config = dict(
    intermediate_size=320,
    norm_place='pre',
    parallel_block=False,
    weight_decay=0.0,
    schedule='wsd',
    decay_fraction=0.592,
    decay_shape='cos',
    z_loss=0.0001,
)
Each number is 500 + 50 x the weight over the matrix's rms, rounded and kept within 0 to 999. Layers, rows and columns count from 0. Numbers have three digits each.

# layer 2 MLP up, 320x128, rms 0.383, rows 146-182, columns 0-127
562541430431549559570492505503526544451516493541523451495438411539465535614506489532499574514573465571525522600491465485434443559430571535475542595499493568504522473440508470514487496478504405523550428422567548529533410514486530438536569447472511491472480529444540494447534564485512481552483448553484470483521580494476449524489501561587470426507423499492479563400402485582530470493557
439455483389471512396436499487532464550502432427536491468457621483476442500505501344531486569449493488495465546526423554459468449511474500580527497534495448494465523457497494475423495437329508613425549440492488580496477507445506405511489543503515518436482442583562432518577481467393474598501507574540539510564574425487572552505572524474460510563569561571549525439511564579502451486538
499563475502559522452491585512587623586374445467493564417560574437534501576518437513373490507478465476494526455436539648602482538522445512468498607476472515531520528496499502520553498455487513539569558438462476529558460466513428595498521431542546533584460414576532455311479469505481437481447432472457461593428532483628440492603500520530485542511508656461433573566500476505534423528517
522446506493579540465531462662514464525463389542525413517510634538479582620530503515505459527546507441548545443489507565497554538533503575502450494448502470384470563473431493464456520552475520606572486585502598523500472506491483459493402539467470478564512492406496455511467483419556531531390506474520533542457469397487461546526477461567452462493573448522570532540486568471489526509499
555506538481498475554501523409445443468500447569467505426426478459506544503491435481483541491478501521523625557556619517541455500473480506467528475546546582505523492434423507433516380551502568559531507497405355487396554487434501562565546487476564466544450435549530532430539431454506587424490543393529530503554541364586501455555558494557461455448440584440577454498547348505541512494453
482526485487517481555515499577493480526469568474423473452459500465463504548483511538503438460516497657472423536508488442479560512493475508415502502548470505477557548548581512520569500496492562472596525525414471421465544575551477508348502454410500526436526424514485510433522527488568394498470489488471464509501509412488570518519522493406497460477467564488472445470560500491505427513528
459514557544531504424460520598480461482380524503531528435496555550561512396494448491497510503490420441506538399546465415480443343527447547542534551425500553496468529581499462462552485477497519457451519544422531521569513571520640408484498526472503551555521522502516462472589400520633506469474510458463549529460556516379510477514448494493533494538413453560478556562499578489533504542481
499509524559407535512450572439470470557544472529459466431465468596498455403524566529511572504462492469575545450529526398433533492480527534521464517555404505514522505549514448578472564451623460502537509429529363491494464431546426557516508562523353472470471479493545530551501406415424547567432544442507487511485565580514420436464511520482425481462569429530504453484420452536494439399584
559497536507421462485524425483628494581479548561484494494446501516581478433499591505520568576592538517503512480524468428479470571510467502501502483571443457498512483491431524484509388546533426463588522490528513572521518443537534538490448508543480446547430529509527535456492498475407479501498472607471576508478463481576418575545579487496479478423486432501525561557478512494457459577523
496486492535590548503540514510560535469444595582588538518463507507432505498508675482450423475445432457582533331484597443567510470579528539546420467465521559464480571500497528429464563459510516441595594459497482505514515510429518451487494585453394470477493640480510368400484507403493529457457487450482570472519522572504507572570482520484490503558544507474470518535463533580511443512503
544529564530460532525491523441553507532537477475492453454493566498512474463437473391499532526479512503521552461555345419511427492538508473538566435514450467635477490475451554580577527529504492476502473435515505517396539572396410492507545484553464452539489465488506514482380509483505504452501441523469517452547534467394450559461469450445565466422478520465507586453479514432431548465532
622531443392549485480497479492450474535503440521516439474485471550510525432489528511400545626453478472549468507466473431527413425472438429540470514495550558474477433425483509494548578421549382504446423517495419454522481418580490499548551569594454521532480454554555603606472498420491538518487468503508497436561559475530537579542475556494423506479562510414447489605443515563444518478479
497406510474510548490451476485557512420506568534484580516544522497409574456402479447501506609434557521426505507546526517496431468609496454487460437440502584549567494521471531489530523497522448506511442548545561577490536393453486490527574525522479481590510461538545411507496538529526457505566480504463467561438504531509448474493477450555453364471551483550573468578517572505523498510489
539426464539486580506599486543506436471521423459492533414484561418532496547428504514470474428594527486534544480470535564420519499453474503472453448342554549410475544529511531471479596468459413469483459552443583560509518416516490493464417447494412483582556466476501451567484612494549516407646521480469529436524499524524468549524516468481442499521457465566502491603580550481457528469563
492484417531441596485493449484541481554491512604493442430385568573523401381543404471490595445552525464480519561479520585540548554419546446576535530416555508525472512433468448464499520452515523512430483492488565538462607517583493489567468559482523446450544493468524480523443544374490524503491517581519492544576520603473511467497536450535453533481509522439431457592478545571454620476444
424486568535522553433498493493487539517435444559488448541373524543469503535477434489524500590497500513493551482448468500461531448567447520564481494508527505553469500503460572507507531512437552509518575488549486413549453515513595564544598500596416546451546490435521527540578535472499492487610472534503466524452460574469610542435535569441406564554571546508532545432507557505556456548473
557557523453456553547425538477441528501456528496606529528474487496448490558454587459444458446519447506447458472444515604554381581483557564419435531371495517547499494463502485566566576528460452485547458530508498452420556571461550497437500482424476561492502532520482505536494487547489496533445672456455541478412380482521505528386507481497468449512536559473635513534569523366556585504490
406509605454541526566504536466491477444513487470501483556489443526562515455571511457562531562373513509381487407542512469461501552493467480560574485542503548445486442517534559544464517493428524461503566521530502498511503481523465536560610593508398461533509603567530458509517460519454533589519614489474511500490571535464476455483543425495415515516674547480495408527513450609551474475445
460471500465473511595465435470425475463441497572505494392526506416517538430514488549536565566464459495467473502524588599495514428499524478522486546497438553440515526472438558551442474493493526447485595531489499554520476605505523494552474488552566559463508491575541573455596492507503518440561510413512486415547480482508449536606479574496464454496496525478491498437447558526463469521584
535491521394480442481419444598560561373488487410442487562504387528481540487462481502485478555541592530468433478564514412552539501507463509531490639479473468453554528463438478516491556553524447571541560533443391477423497495530456551521560494486538431406486501382501520500420589440462491471457490463484504503491538516520539478395561522464471523432435432509462432526528542571397465482409
536567545478548508561518548523484527476602490503439438526540426451605578417478510519476540471465504512522480566491418463536568451547545510521452598568436515490582448555444495588511463434563507485439530585493540578481507471534423442527461436481489562510434489453471505580547496406609518529447444445502584536514530434547546575453547447461541475581432533468457526477477436472511508526535
470452505527496563464433487454454600428505509442472515454554525560594519551495520501441481474531483460460424548493440492558425370505417473557449515499562480494509541540454541482508596527494535413634544536586580507505495332545538513557472455523464465480524541440509461515582455576520489550480502614577381559461439570523526513434504492501462514437523512503619332501545566505440525448464
531493574544494526488511512385568489558454507546538499499508532495470454468469493439459501428541406536635455603454539497487475512541437548465467504521510551536480472445492473555454439450466501472534497421476493479558501559523461471537622437542500520574545469525468494447569566565540459514451514459505510504597480523551492477496403547565474401433493459549498409460516445432571496529431
492464460503498583472503446565524497535543585497499559451506549469560447482478500399514500524487505484514554485502542525579500507515480591494432479423387440512514448499389484563480452467532532551536406593534547517485429531522490454514437498559424494536499390411503509453551457518498489471562450436498511401478495454526504488491573490484408622470519434562517438587552514428460572528590
504544529473512409528514501463531443557429483493542462456538570476481613609616567524543394484515485477484468521468562534478458478466448519531494564494599448475506507524481580504476487609548424522520494478441458456402478506546527520548499525473559423492421581575445589585363445614376505613433528520496418515451470555455451594480420513554485513454529458501524549590507550515477454541413
407598524557524456552442429525430473460525508489500597499572528453535498498541430517499507529512497462444451523509549467458683509565482539542504512590569503584535519476448383532454423505543481518393483485494430441510518562483527472564435424490537582394481352501489446474540441530468537525446446535446423557458537442436594496467444490580554491424425463518531464495478556515497432409593
506542558444473530475522490412502465573540506468493531472523465552452473432443479525502518532378457530430531570583467468431461506464540476560522450424534439564452535517450573528461473444514431491582464518413511534455454448513343529512431417543334509521563449528607492517522498530433454503387577549524457504502465536600548478459500513503555484483559536526456514535569502530477443485521
532451499480524551443445404495452508506472446551535443444402498446406506465571500455520473404426501501486509458427444586463461489516468446514518516525436547503513560467523518420500492490472480537504425472381417556476472519469449439554523583600544488526485484475478495588403546459516555498433485496520554417555478540599509482456460488483513439543546469548479560413528349457633536525553
469456469588562471550495516476414504498557436474485517535502506591562603551406534466436462473546421536534546572523540458504524547483503483449521516430468529432454474541519505494459491416400458509421459500354504416506502475525504539434536568497532437565545471503491474543571512567547477424424491452526529478459529460565449531521478484457487390437538519488599558512526496514509547390557
444502591406553458508585521425484441439511352493474529504532430640445458465472496423436575547526560506424444445468459500437501572398522534532551526539520500585550522497446529458586509535498478600524547482417503466586429461452507545493506549530495506471441547438524456613521505557473463497531632453459561487451548458464398553487498525558507503490546378448507514518456592500542494459557
462457550568511495447498497506470498485546518492443594439434431501475500554492439500472502453599560431501399471460431571367537467419386537530421427608489500520529562560525539543464515515507387495579515542548534558494453477464496540426517516609443500586476449569494564578421473524407519545577435530510531443480477507590422469517524474464520436483396432525504540446478478523492421507431
522474466551472486520521487426529535551484521531472446451564501430567496486564444473452435497418592563543513515420514509523396539431516491537430538544445513629538462419500483558547493514543398512530537434511565497607523428619524525533564559545462523465453548478539477573490403482534533383603475442548386495516451506503532478480408496513525558444417441523563460555506403546513542375587
562498622488498592452455574532530487458437576506528536488573489509536581579451491413430473592465460511527543517473480542450498531483496548529514508425554533460356444570444598442476488579555473520486436490470402469514483437499452519491523463502485513408587496583477398477549558470477610469539535506513462509433529579550543451467532505532491509472503559532455498509502545497500566433606
440408580504590486582442426473591521489490544546500420552483515522481401502550581537465479585498465484525626500476434496483530450481492452435510488531518563515506508477494524584487558502439493410432460468475535465498482494477501527469555473391594515481445516480480528552531398470492525473528402522439498514402585568431450584471441525355469536472527582388471498556431484564531607516526
398529421405554486462482489593438480513500605541561487524523471544590521457506520482445502473519432549508435435505459512554479521515401418575486493498500481476609482549451575540517428562494504443531514514587496570469495495516483509497513502444386457556556534533611463549532532401554468536420501425481492577497573502461522503535484445454593427457427497474527448543429548536452487530475
541397497526427443476513373416529451403434587454570573506523421412518445497431556478543524404411560446531521505398503527459455538447482546500504476445488433426524521498511509618520544498420531421553467500566460496465416355484489447473437537511527478542616545539461495480507510514489555542520557443536486394535450522488500519547543558542515522527465530510478529521506477472445537494545
478510434509421555519478483531604501512568475614503439570515461442509447463480455469522404457569588523433530520535481468436513510493449513464483500461427544350420506452536536416536459534412553585536526515562486510508453419505466606539508450479417481547488466498552528548470477536484535540486531482502496392592500595580480500466475473472509478451469549540539544478424525450465438541547
# layer 2 MLP down (transposed), 320x128, rms 0.359, rows 146-181, columns 0-127
485495478511556449573502529558524536541395474456520568472537449475607440593457540550485523451477524594469475394500511538545477496425569475388438447477485472493454435441445629443517383458406469534462476486500454569451499483452442474580511532482460516633501503528496449530531500504594555545586438497499522480472414526423555456455498488489507511472519559512534506534538524506548482554562
453481545471452540495504455505590480521503417415502486531394550509543557477545591482471514468524434464493586423481437460544528502532456462439601497485552486478608495481557520541490436523584500429469441590483418555450499574499523527526468634312511494483504628457475506532474416459618562456446555502471481480507470464523444524587500617426444571501429492503396477418560467524512513498520
501471507567515457381534563529468555421472497436532456535522472502503506510449516544467510477465549447477550498520540451415522540461477514470421584475469464464457562527437512569512522506464514531449506464519469556473455393557472582464498440453565526608468464487471474457536509472538450547489504399435515530468496467531482560535509536468391668529515550385492552436562488482459456452511
427528480512525414479509520474471504577452506584475605472503529537496481503496437480552449467487458433502466469502458505490432484432575481556572580484609507478417457490401499485484510530446456546545454423569457545464561457400556448487540594451578534562528480535569609604479493513595614481513562453552523505472584595485516579466478480427497526487438540521447542548534544499515489543630
530485541439480456640424565453430557526486486507474595403396424482515498469494441431592441489487415530471557457464510443434515464536497474498448485448492476434437456422532498473513533455577435481469455523610495467502527418525526442469441421436525614488476418529497508476520495477620454498445522545518472532571526391532440612427458468474377510469461520570468444450460575498426466485606
488578475541529542557562500540493574465552504455505482558513551486421543488453509475596534543509515487495595524527526492474475421474484503394506549532508498578372468447498572497463533548486522541473442517552545520451421627515504490495535500545583491470539474428458436547499521467471537558451516495517501558407503449545512597574492504517558543502488452365487511534494500486532498553478
448531491596500506558572610508510397535476441501536579529499526549546495504413409567568580470557452530540520572602471440550591469613490530604459494542418565529489524539493456595459509521589495483480448578492556438511521551500586561535453533483459559541534497454447477422477460505553501502399544547415570522496529505584442458588555499572534489505528496522490513578469408558557474553488
537447443437526524488480456564424458549536561576496495485464518595423468489503524523519528340425496413573530548518467503565571464470488485467419465517560576522413527512512461535525523501533443491570417481520467518572413571565548553532555511536522540593477453582535503568521525561498439539543591565484423566446506492523483533493545475521453462506509402454490567491391531572442465474503
525501580472518487481448521467503556478554422535464466502445436523568455505467552439560571464563582522517533442613515439520478572523625491467491491424458468433517485502568620487437488408486456469460494399505527533466454508501508420449571497493438552500519437504526486497518484426469503584562497448532516440471495486530577480532545468539496494521507460533589456499459418410550476581525
524425512510465487414388470400425512462551543583451555504530470436548547446525551565534496485507489510461494520482501469534559494408510520381519539528480525568513541485408517530499516555549554514489558471501466499551508491424481531450549619535488482479619460480461549447542497426515454457519554408499488459531436512423561588435516525515462554460539452573562478443481491437486453436467
539529417478503474429537512558456525493544568630519538526605412592476521576510554536551523482485497544497474491468562545500517578441536464522478419544500502444487602384530485553514470432536574453474573523494446472584558550572510500538479498518497449447590558524529465486424543560423469570517534458502566451479558506491603541497488497459482593580562428546454447501527454523462452471518
512433520593526489498563494448491547597479555418463596474487474475517453547553483421515536493393435436427472531473540509519562434523473568476570479529599508484417558561530549498512542530513468453520486480573462576431493472524549506488467483446580422425530567455486497515591515418459524420504489559577477490557466548495519475415555422561455433521485477650535436560482432554490582493571
508455521483508412418527540590523489584440476485476436498503541465501523494489453478509441569528500440559474472538442430515435614526558434492477450432513495537577437462425547369496539551540564462463463455459397593475462490512480586482494424493440442489575433514519427553528530563412571436478594457490520425532547486532416587503503508491526593460522491517522499497442458519527492454504
535488508466520531537582448508508520445498452443473460456430562437524394516523551483409439479537507468484467375492496468480449541488413495502527539420488571431545555414451431451506500483529453503447547509536575512391453469454513578482450446546455514532489357618495492473456537596484516467524528457423468471462538530504516491579538471528532426507498549507512465509506471426435489416461
469585395527605502496562544467487487604516507518454601446512478478445438535485509596517452521501445527450452458584414420529424469488574483425461439587453538542486480457537552454374461469567422516409453545553439516509468454554494469492502514471401518460473521463453505424524525542402511482452563522440519491516457422523437485467470611477579485542548551509532485473481540457437497534482
574416460511541550503472551484481499539467455549463600460506516560497529422508426571583513462523555490489508408426512516447486501467478517518537436547513462450473499483483468560554456579592453487502522547521417557470507543424481524570562489542569452526554478500529561431488468534472487452493484508521476543563514498450507587440443509457434537622474501495582505382478510657412519522563
444482495416524567547566541546570428536429474488492478464470470436525473416458484452578569486488489547393476468463465437610460500481532494560496368561541469587489418604526477491428522509480479562469493491552448582485551530562563460533468535425533474509472445538517599479516475562542505523453612455493407559488468538490522498500516552555552455524538545447587540538537661490416440480477
561529561517524464561425542552502460581461476532459533418317465516466489402485566503449460547486451463518539516543508519457495453448486520554427477494474438462451414477493486529511478483459446511573462563526477471596458505495485489595646530522542542431529590503557445453451436481585531538408461467443543419386574375455495507544412473453491493460478579451476538458483532520561447497497
486490479413519512556466505541550475532480488499420450405512362577564559545537495536429593586369468463541516451439424416538476447467459549429403569449517408436492486432546477522452594517475487545535513509536497561562516445503476519527499528529514482542581484556531479462437596494487549504598509498567578438523568464485451508593542481418480457469494460522526490580537478501516475580525
564571489484480504404461459538468457443434512513449499547481405434449513466469393534519477443581541443491435455489520483503428436495491443571546497577494566482488475609637542519603443626557480553458518467487503473507499475504619572481492530431525479458545468545549524562456539502620483513515511417380510493474518451549576530505538473447509490420495565439518548465574521476540496376401
487481522502426508562531430601504549501457535520490521528522453492534468496514522505533440548528585551530445523596504474518459504539478473498480507440431513587536570484485464447492490485416470406614525392540429405490501482575539567419464607554578471510550541504535486450433519525513550447488422510494470441523480504466499538465499501520436545622470396500527537462464564584471470583448
560581422520599439460493453439492518539532439489505564427433511554504600499540483530477423503594507473603512351424478497488474563467365540558541515471471438517454498482549572509411378533477492393478570483427496634567509498450528450519543478573508506523525606515470471606533632546476472494549591571553463459497548455534570409480466427451600490477523481520531450507520553514508405504524
405482542523382520384607523507565639465455470523447484502424539615496421460505471510447508538475539455481492538510500501599470501478481543544488454516475569494488520510415523587430534593464546472436415445583494446511445496523502460492541574502496577491479518469500470445549537539438548499554429635446571427527462456522487458519520406443528568605485515429506515541472539512508459572442
509534435460458454524542383612495573495473484552524483454535483595560532487574453508472466459480529489436541496641506478473554500552449432564469617539539452556533520466536492504555479524433501461561409559480427464449570474440520515514499507534516464519554440512501586516545462521510419528522563502533560508462476526447361527481538473542443488523440490665438511565460540500530480560452
418528468480512479489470370561440511539623539551440537513493493476509517479541425479585470509362546567486548494601493459587550470508526530496392481544462463485454428489477539500544504469453563446458501522571542505565466417560579530491555548517596464430477457468508539474469604522512498590543496456496513485478523428490427606479383516463482526501506418560539571503559408587466515374513
428473512440540405521583459566403430474472567572579504510582469520531545405492472482578597452482553559591461546498521418545396498449476444472448472591590505529590506594544568469468509561430502446534463448406445469486526429469520481456555415535527518498457434506563654460446508539496543510415421490521475483480447453484495484492465511488359512514554502589531515475546552462479527509458
541552504434437547460564463534332502570469429432503493445633461555527559477520498546497447526527546510516471458521526517456518454456619405446452425429475511481479485449532511517487470415476561494445446596416504497531523438521523518510489456448416396453483439511400424482560488475504469454545532517505398448502521461444428566565510514516564482399391564472550549450567564489478457481506
547568477532464576446483472538487465447512522512518559456502493465477521439527436501603436404448550569506472414451393577482563532514528476444475535549506555523487459423471540500379512483549538509557400480487437514572594527536544464528576497441504501477481566508421466549447496507577514461438405445464479433518481509472531476386454374403539521563516526399484552439477471383565544537446
523436553511608523421469472524479516482490487546443450456517478544481560487487417495526567486523511426489439438523482563471476507468632563418486528469423515520455520627465535523506461478495529449532454512457450479459556462478546451469481546516611514564457487490489485513578447526588513495445532618484532482477467498484414557387530553529420382479391472439487485563376459456400469474476
518460471482533488497529487531519494480596484529568527480549463494494557520367427496542481413551442439509481467467630447536432531589511449590557474470435607545495467559536579536499620494571483540607501480550490551463378558579498561486521476482449456554517430539464485533483552453459508472530529597530589502600624499498488469490479435522481552540565498503543471370551514546643510457490
475596511523530465534507529410419520493481492491482516521491586518510480507597561531505418496424442517442414524558530500555377472540537535481611453482518510344490550544493427482468461537598447457449481528503580507426545424499537548622458451424522540479439486537529451537530424489538461527562467544509501569460528545554440502514468468474400492391537559540495453573541560524438520399451
614425598443528458539491538456525470472512486529461389466503622505544492516443506457570497452490499506618499625477499478461462486479460489519487492377575519500484486494498440562477593480405555617516379431489611422434504533377394476479583439562489364535425402487585454517473376535513547507446416538476468475502415499429505518503535386513419427549426475455521526431512535401468516532474
416533524561437507477437503534406624423488525604555450503540402503485394446514455543442534475463460524548573428480448479494505486462495487504523611555514482537482439446485552448477460495471507479448330532472541523417496433476597412545495529479484542607526518525537564457567533459533538461583478564494469486581591471486415501454473475474626521452484524476518477463411522526497640552480
594535551574534439500538433544442507490649479539386476496533516602521477524557502495449586506523485561488568542464510482515542563505525537543448577525484453511496441466437443508448475526414630459454504562421522521489469421568534473561450529545472507472469513546400479490491498483485473473503386521430510508619507572501453527585497490525383520563463485510465424428530505453504464463484
500503417466451521545489533515499494480484434452504587435570468536522666436562536485456479433452497546627486497479445529464512470494498514617610464457505471493532481521493431535525511427492492494406447463498452517444430425433498407545545513457455499459489461571530474489504530502440504445481565547471482469557449457515595500516550563483548581556470518603535501450441521536553511557501
385512668544513463498498488549563456505506524464524519526593460497477524549409554551494449471586502533487534423399515455545579598501564460473479487560426556472506576486446548478471441436463485451526450529423545444439566536551519562565381445527562493492534470608433527480523452551478436451467526477497434404541568486438405519553444562488499389527600558444541517512539497507571438420476
# layer 2 MLP gate, 320x128, rms 0.389, rows 147-182, columns 0-127
383493477508547403533478529465516508437349532570502567547466504407452452472490512413493495485425571493512429522531539443525510528529450531551584431533517506486471481423508630579549490498446424450513488438496390503443465505533523558468580573542509475490455481519509510533555533478475489503502494526427501437489534467546464553485523377537431487590495576571568593471480521500562590479485
504450537419469492522432432454440474518493486540457520519554510584492490431614480458556553477567525552544503545543494415503536453450497516477464370545536466464521503474505468476507523517530480390584473475490536491493553604453621411485429469491532543400414536499530491488552537534465577472512513590439497458536466487459531593441490352548546513459526419524517453460461537510426439442507
486427452503495496546449500485434455542444518544499451462460534539543445484537489530473461543509428515427517452422516487429502549490620461551501569457498527495451617437568502524524510529398463488441439463452565477493506450537527502522535561424631498514449555599466556530521503522592522377522524452524532505447491484467401497448398530514526518546454489532434455649448517487438445515556
543472503454398598544501539546464443500455501568434536577464572529516558482493432522503570469489696517504476553555616382421489454456453551525416515594459539535538565468457537455499418447507533514430499575439501557441556557571548446412562453631575458545473501512472524478531570486439510528497532440525487488504511567620521471483558615552368416470500460487502475481456399527503473526526
511525482469531569543499538488506479443424430425452511461540552562499451477445532480502519568540492453491431511468501555564483479479569467550579561494485583518475476572425523553423446475530493594495560500499551506500472507510610425534407519519609498483515536479548463552465542529480555396547432442500437505475464505511472481434499366524499593533534468444490500477510528531429563434605
469448459581434517517522580466589518524463553532416527456466483424475475495540555493604529395537531529487515429520533345546439412491478552576512382567429543528471461551443384448467453425517505558591549523551483526491519471450520447407443505466539583406469486470403492432514424470560463499468533447514509485591284564483386530529522444530408507453471498448521489500531566581596574548476
555609513563468482574581526487513508458473504592483503451507554440598452441484579387421454495509546489552512464508402552471411611566521403497537473559459590613456536482392486542516428475474461556425444502464445461505596487561573493494523390482469543406588453536589521531461458536533540457550491465577519478518573533537541536429441525547360576499443417460496491470487451515454550572469
555484436537449489500460410489495467517369584557532539557454427508492463505549505486512451494447512433521518403450485515412523499511426507438546444513498530487499485451520516446519631483638498434490542488530455417581520390512495500542547470479540467532470486454502500467484516456504551517487517536577532593479463498498449574543472494564437504422586519500490502547525495508499539459411
489534446510549518523444518568504397536519471559423496539503506466411527461446463504466559469512544528467438567545459530403433456467495475553476475457453473512589431416528425527488495538426467420414466425461522504505619421532491508561571478471592465448597491527505474598507538534419546507470503446475407519434582448508480508569514439556423483511494480495488580503512478454492537493454
511525484565416471464430518500422467386432525539414426564471444495394480466500506551534456535476523505524534470532536472516480508510485547548582537542496490506500575532545434535498552505469534486567425511426487458556455447498496513454504492430512514550535518501481462472591512596486510542474538570482482539508500410549533440455453527514467483483483467438469454561427563452526490557472
488570602509475532467446526518517521440446559460529500545511431420409488447506483517507567462480412424481493470553487434415486452392519495493503549439579481510490401441507511465613527538480486434468465418420554486429542433519402590489526520507557514509454515486550442602583473518504508520450483543459538468478557515479466598494567531478525482480493456498470449539453486483470476537547
508523577477438498488472479496472509452558530479463546581401573486534485471596585493611505485417540525503550484391540532603521484502487609541535525582471493514513469424518499569442420511521472526442536506469543403469412609539475447446392572501458525480582510454561520431517593489483509417415466450526517519425539460506493481633505471509497536573556514441448496501469522468456476487508
524521548480469488492510498407566527562455506464512485542480488602507463432547456482553455496491502481539453590553476531570546524511561470564510549583487431619503520505493556581546534522452527495451567442503485422442437596515524523493505514482525547547549566579518452502495418434536588535434423469504485459589453445448438451495473480549495551475526449524486469500439481564480490500429
473404505510497485466413510509558536503404567473500457615568417413470615563580479446527519476489525477507466489538451368520440557490420437497469453559487448419578527611490438495530520564489495459613588485453529524507450557440517560494516493464566536499477459540522474540591463545484515447525572503512589475471470522496536500553470430501455516513519470445537508544573433522526469541500
548458503530470474517509480437405428529491578577537476440504440517443553473562484463512499467618499471519521521456576465552380417466551472407412479457416440416547506557462416529535422548480468505466498517555474576540431419482450472484516392528538496460502556540505473442431411498494535543527457483473437511496470459460579466525522463583540511503498478530563402559504493418477563558414
514632476530522557479459471498495480626434496504576560512425440505580457520498488504489521503549479497535491542537528457564459463538501612482419453504519542513520495576405548548524538546549463514421546532475545512532458548452524457449477460423542453445455457555575578543554426484455569433597590525441432505501469563403489434558489411484408500507477593404556447436517544376473564481529
518546364454455541530468498474495499508491524525406540483467576450450659540471530575487456475595414532576513555495405492501441532559481590515524574460479418568413448563503384548426435368458613573526552500501492407521553476537519487507355495566584593556475482493582435465541527446478498508480486446546479503494487556516451531431439484420530462479452500502550416563490435438462504549457
477452530426562436485517463467541446448506563533518559469473394426401494492505439560499611474515516530507415540499400519573505509536547503441549508487488514451444482554504513491489499490519441438534547485553491607495490476488481531496493526518567578472409525563455512462484555461462531561487401443526473545447544412513584551590496432496454478531469578597469473413541456521456423510479
516421490542419481560547454453459537574545584536451493403424578577501456558423491505627468467520448518526546610458520512494538556611531478454543445581480434480413492575471448512530479349561573490582430537564506483557525509506462447501504428565357521533469477477505475509587455573563468452477531441504444433391501515547568451485582562561404524499403522473569454533498475394443461538468
491516461482476518488513557508516489476327514588544554432511563573530516502512491513484452566474453602612480487505533491518476411487454492487475542435542544476397466512500481380502553468441465506515556458484410401429538498419586522532487498514511455476470482453587444483466440545443457493546512519510507480512487534448519516513460623550455531571447503520507474546480478502501406544446
508482380503527400435388528433471579461553587523462495543522501474493530456499478607497491559515556499442548420534498500472477507468529471473408451485602525502497535512560493558511468623481406405533447535562615436434546488529573483493560549401435472454600549363432512534362493462433507526546502466538420465472400490518496430560469524454501462529465417480634559496551568549450452454429
447392422421446519543491518563478494517546387552457509506526539513496394461413447509520452488455531472526514484517559443515542445560567460458444585463521535511458506574599490521602523505564474424508497457550586511502496522557477546547516563457590498562490454465494513480559457500533429434463581531586514528559504471420547545537566507571508565553483546397515648461519519529489483424520
531478590507493461479485484622509579578541551545525475593453511511578507426530386463588464566520426516565517498558552527510500532526525521520497602488456447557542546473503469488486454545494478445511444552441450531426421488528530500551528484601542605455554442483523400494495382608500492455542534439442472434381534566523417518487530444490494588520427502475415450470470619448527492495459
500509473498573519549532544396552506523552416401562512544423515455539442542512509550557558460508506522504378475459510483500516507467454478622541604439538531629436455510466478380546584543464501454470553432514609428497479554544500610543477455507547541509537546505566514535515485513473535546501451518473522379539479448499496539471469437597510481524538494538486520505555483446478505474534
439484479504374548549530659444443460502595337533397550510376568463470461469543510455555361539564506563511543420461392460491446466442536472494481484485411550485528446433473499533468542503535500455479507488489542490485434484540487588519473553515460395519568517521486470489513532533521516531500581532499532535537451476586514458579473520498449553547547508457442522463527485484487462537599
561540525455511531525385484491537538497460518456539460470444556459533434517603525424529467415562558452574443393572537450560537545583494471490491551452511473493558478500545538554594568509596514461390550466559596496530474530454501491473514562433523476519548572500443519526500385450528498537567547448486549528521511505476544510476527462522397462452568516418555474596444492525471462512581
378432560501544478428506444452444528571502485521382501464477487501490490449556455571564487446520588432584540425530502522430534505519447433550442528545517481529512530483574438541464594504451502407573485453554574471370436452486597524456506534516520492574467490584448506421465417509506461633463518478569497474565511577421411555470475461496481603541438557497570504566507401472435534464470
469476497450508411507417535428470397480527494516486574515467536548534567581447492385528491487534545555453480560406557494485466585502509573507510483438497540490528475557445497534439515464458470589559528508471533417578507492508503499457493613583541394503548418517472428436538558522492532491470489476554522423423488494578466554530568522530441382491545501582648503462467571547482438416523
526495431517505434545544506506605447416486576520533475442550516383521425551563558394478597557531573560470486516527498496491468540563470538522491532578410398435492499601353509564464455497489492476412492498605512515465452529462463483515485479573451466518524445563523532479390559525452493509485523540462497559470509526525532425584488561603388502503545398476554487461532431484462538512445
508552513511565505553555579428507548540547446519551481552498529360458439491564557524500515453478427578582460519475477397463512534374576507505629551436461536527518405559494540481486521600529561534522454439507508497432487433570378526560432503557464441419441490443517417471537519590569512471455492509523580547513486486427584497476429430496456483505583494477542460479459431457529486515572
439480479412376487483510608528529529548541502422541447508590667595471470446451592468573525514600563505586538397490509415521498601598514435462429466438361443453540524499473533501453468384471507452453546420493406442523459546515462560492429447507480545605522510626554463437570485423520414506410401491538476561590444457468375395425507534488457471519539512494508498456480444516535514494525
532569424510500520528493478407506487453501458517417580411497472506522465555371541531614450497438467458506460410572558512509533468499478537517502551527418654526436443604583459405509589582461491436475518562557538499442480456485508534437442496510538434532490518478475520512557601476425553542552472551556462500443489474538398493549479474463468473558587536534465508576494502364482448501525
535374466478488496569443458521509522460547501383508487417562469515460563507501495465526593418494451472522566547578441588483561454470477465498542542607534560438331472428512495464544575589492483427457497559544444474541422498480533466582388523541519488416511560465480426549526528510561501471467534529485504466418498452519521474371565427531518564467440530513496465511479493404466472408495
390495433481443458539513610437488549493523526548472457612489546477532527423552511537466461502556587460557468461504389518458490633494489414513537498420430554543497528540509449539475476536476505556469501435490479511548498445468608455529473451438598528478420548522454529469507480528466515486533612479439420439530489526420470542512436522491524505441453465511464462426482463451450472519498
492517502543482393447523505474420546537571530577516516395587435532504503397569514550532488483497494508459455517538491430429510509591431472417412536392587485544501533554461530501506451509459528557550433447595469466445436538495507452484529543580577502454564585596431543486571509592476539413475567487513427512538545515468528436607608439474523496464440465509608472505494471590557382509458
549489577489470465576504447448498486488522455503538601500606505544496457542551395430502505532508606490509526405492472519433443493461502514581438514466458466521469490435500422508501452590444515494517551513515541456479493573462425395508521394455521510575457477594566465515555465506489548485540521575524542386506501513572513407537559388476474587475550397529468477536503548504528526454436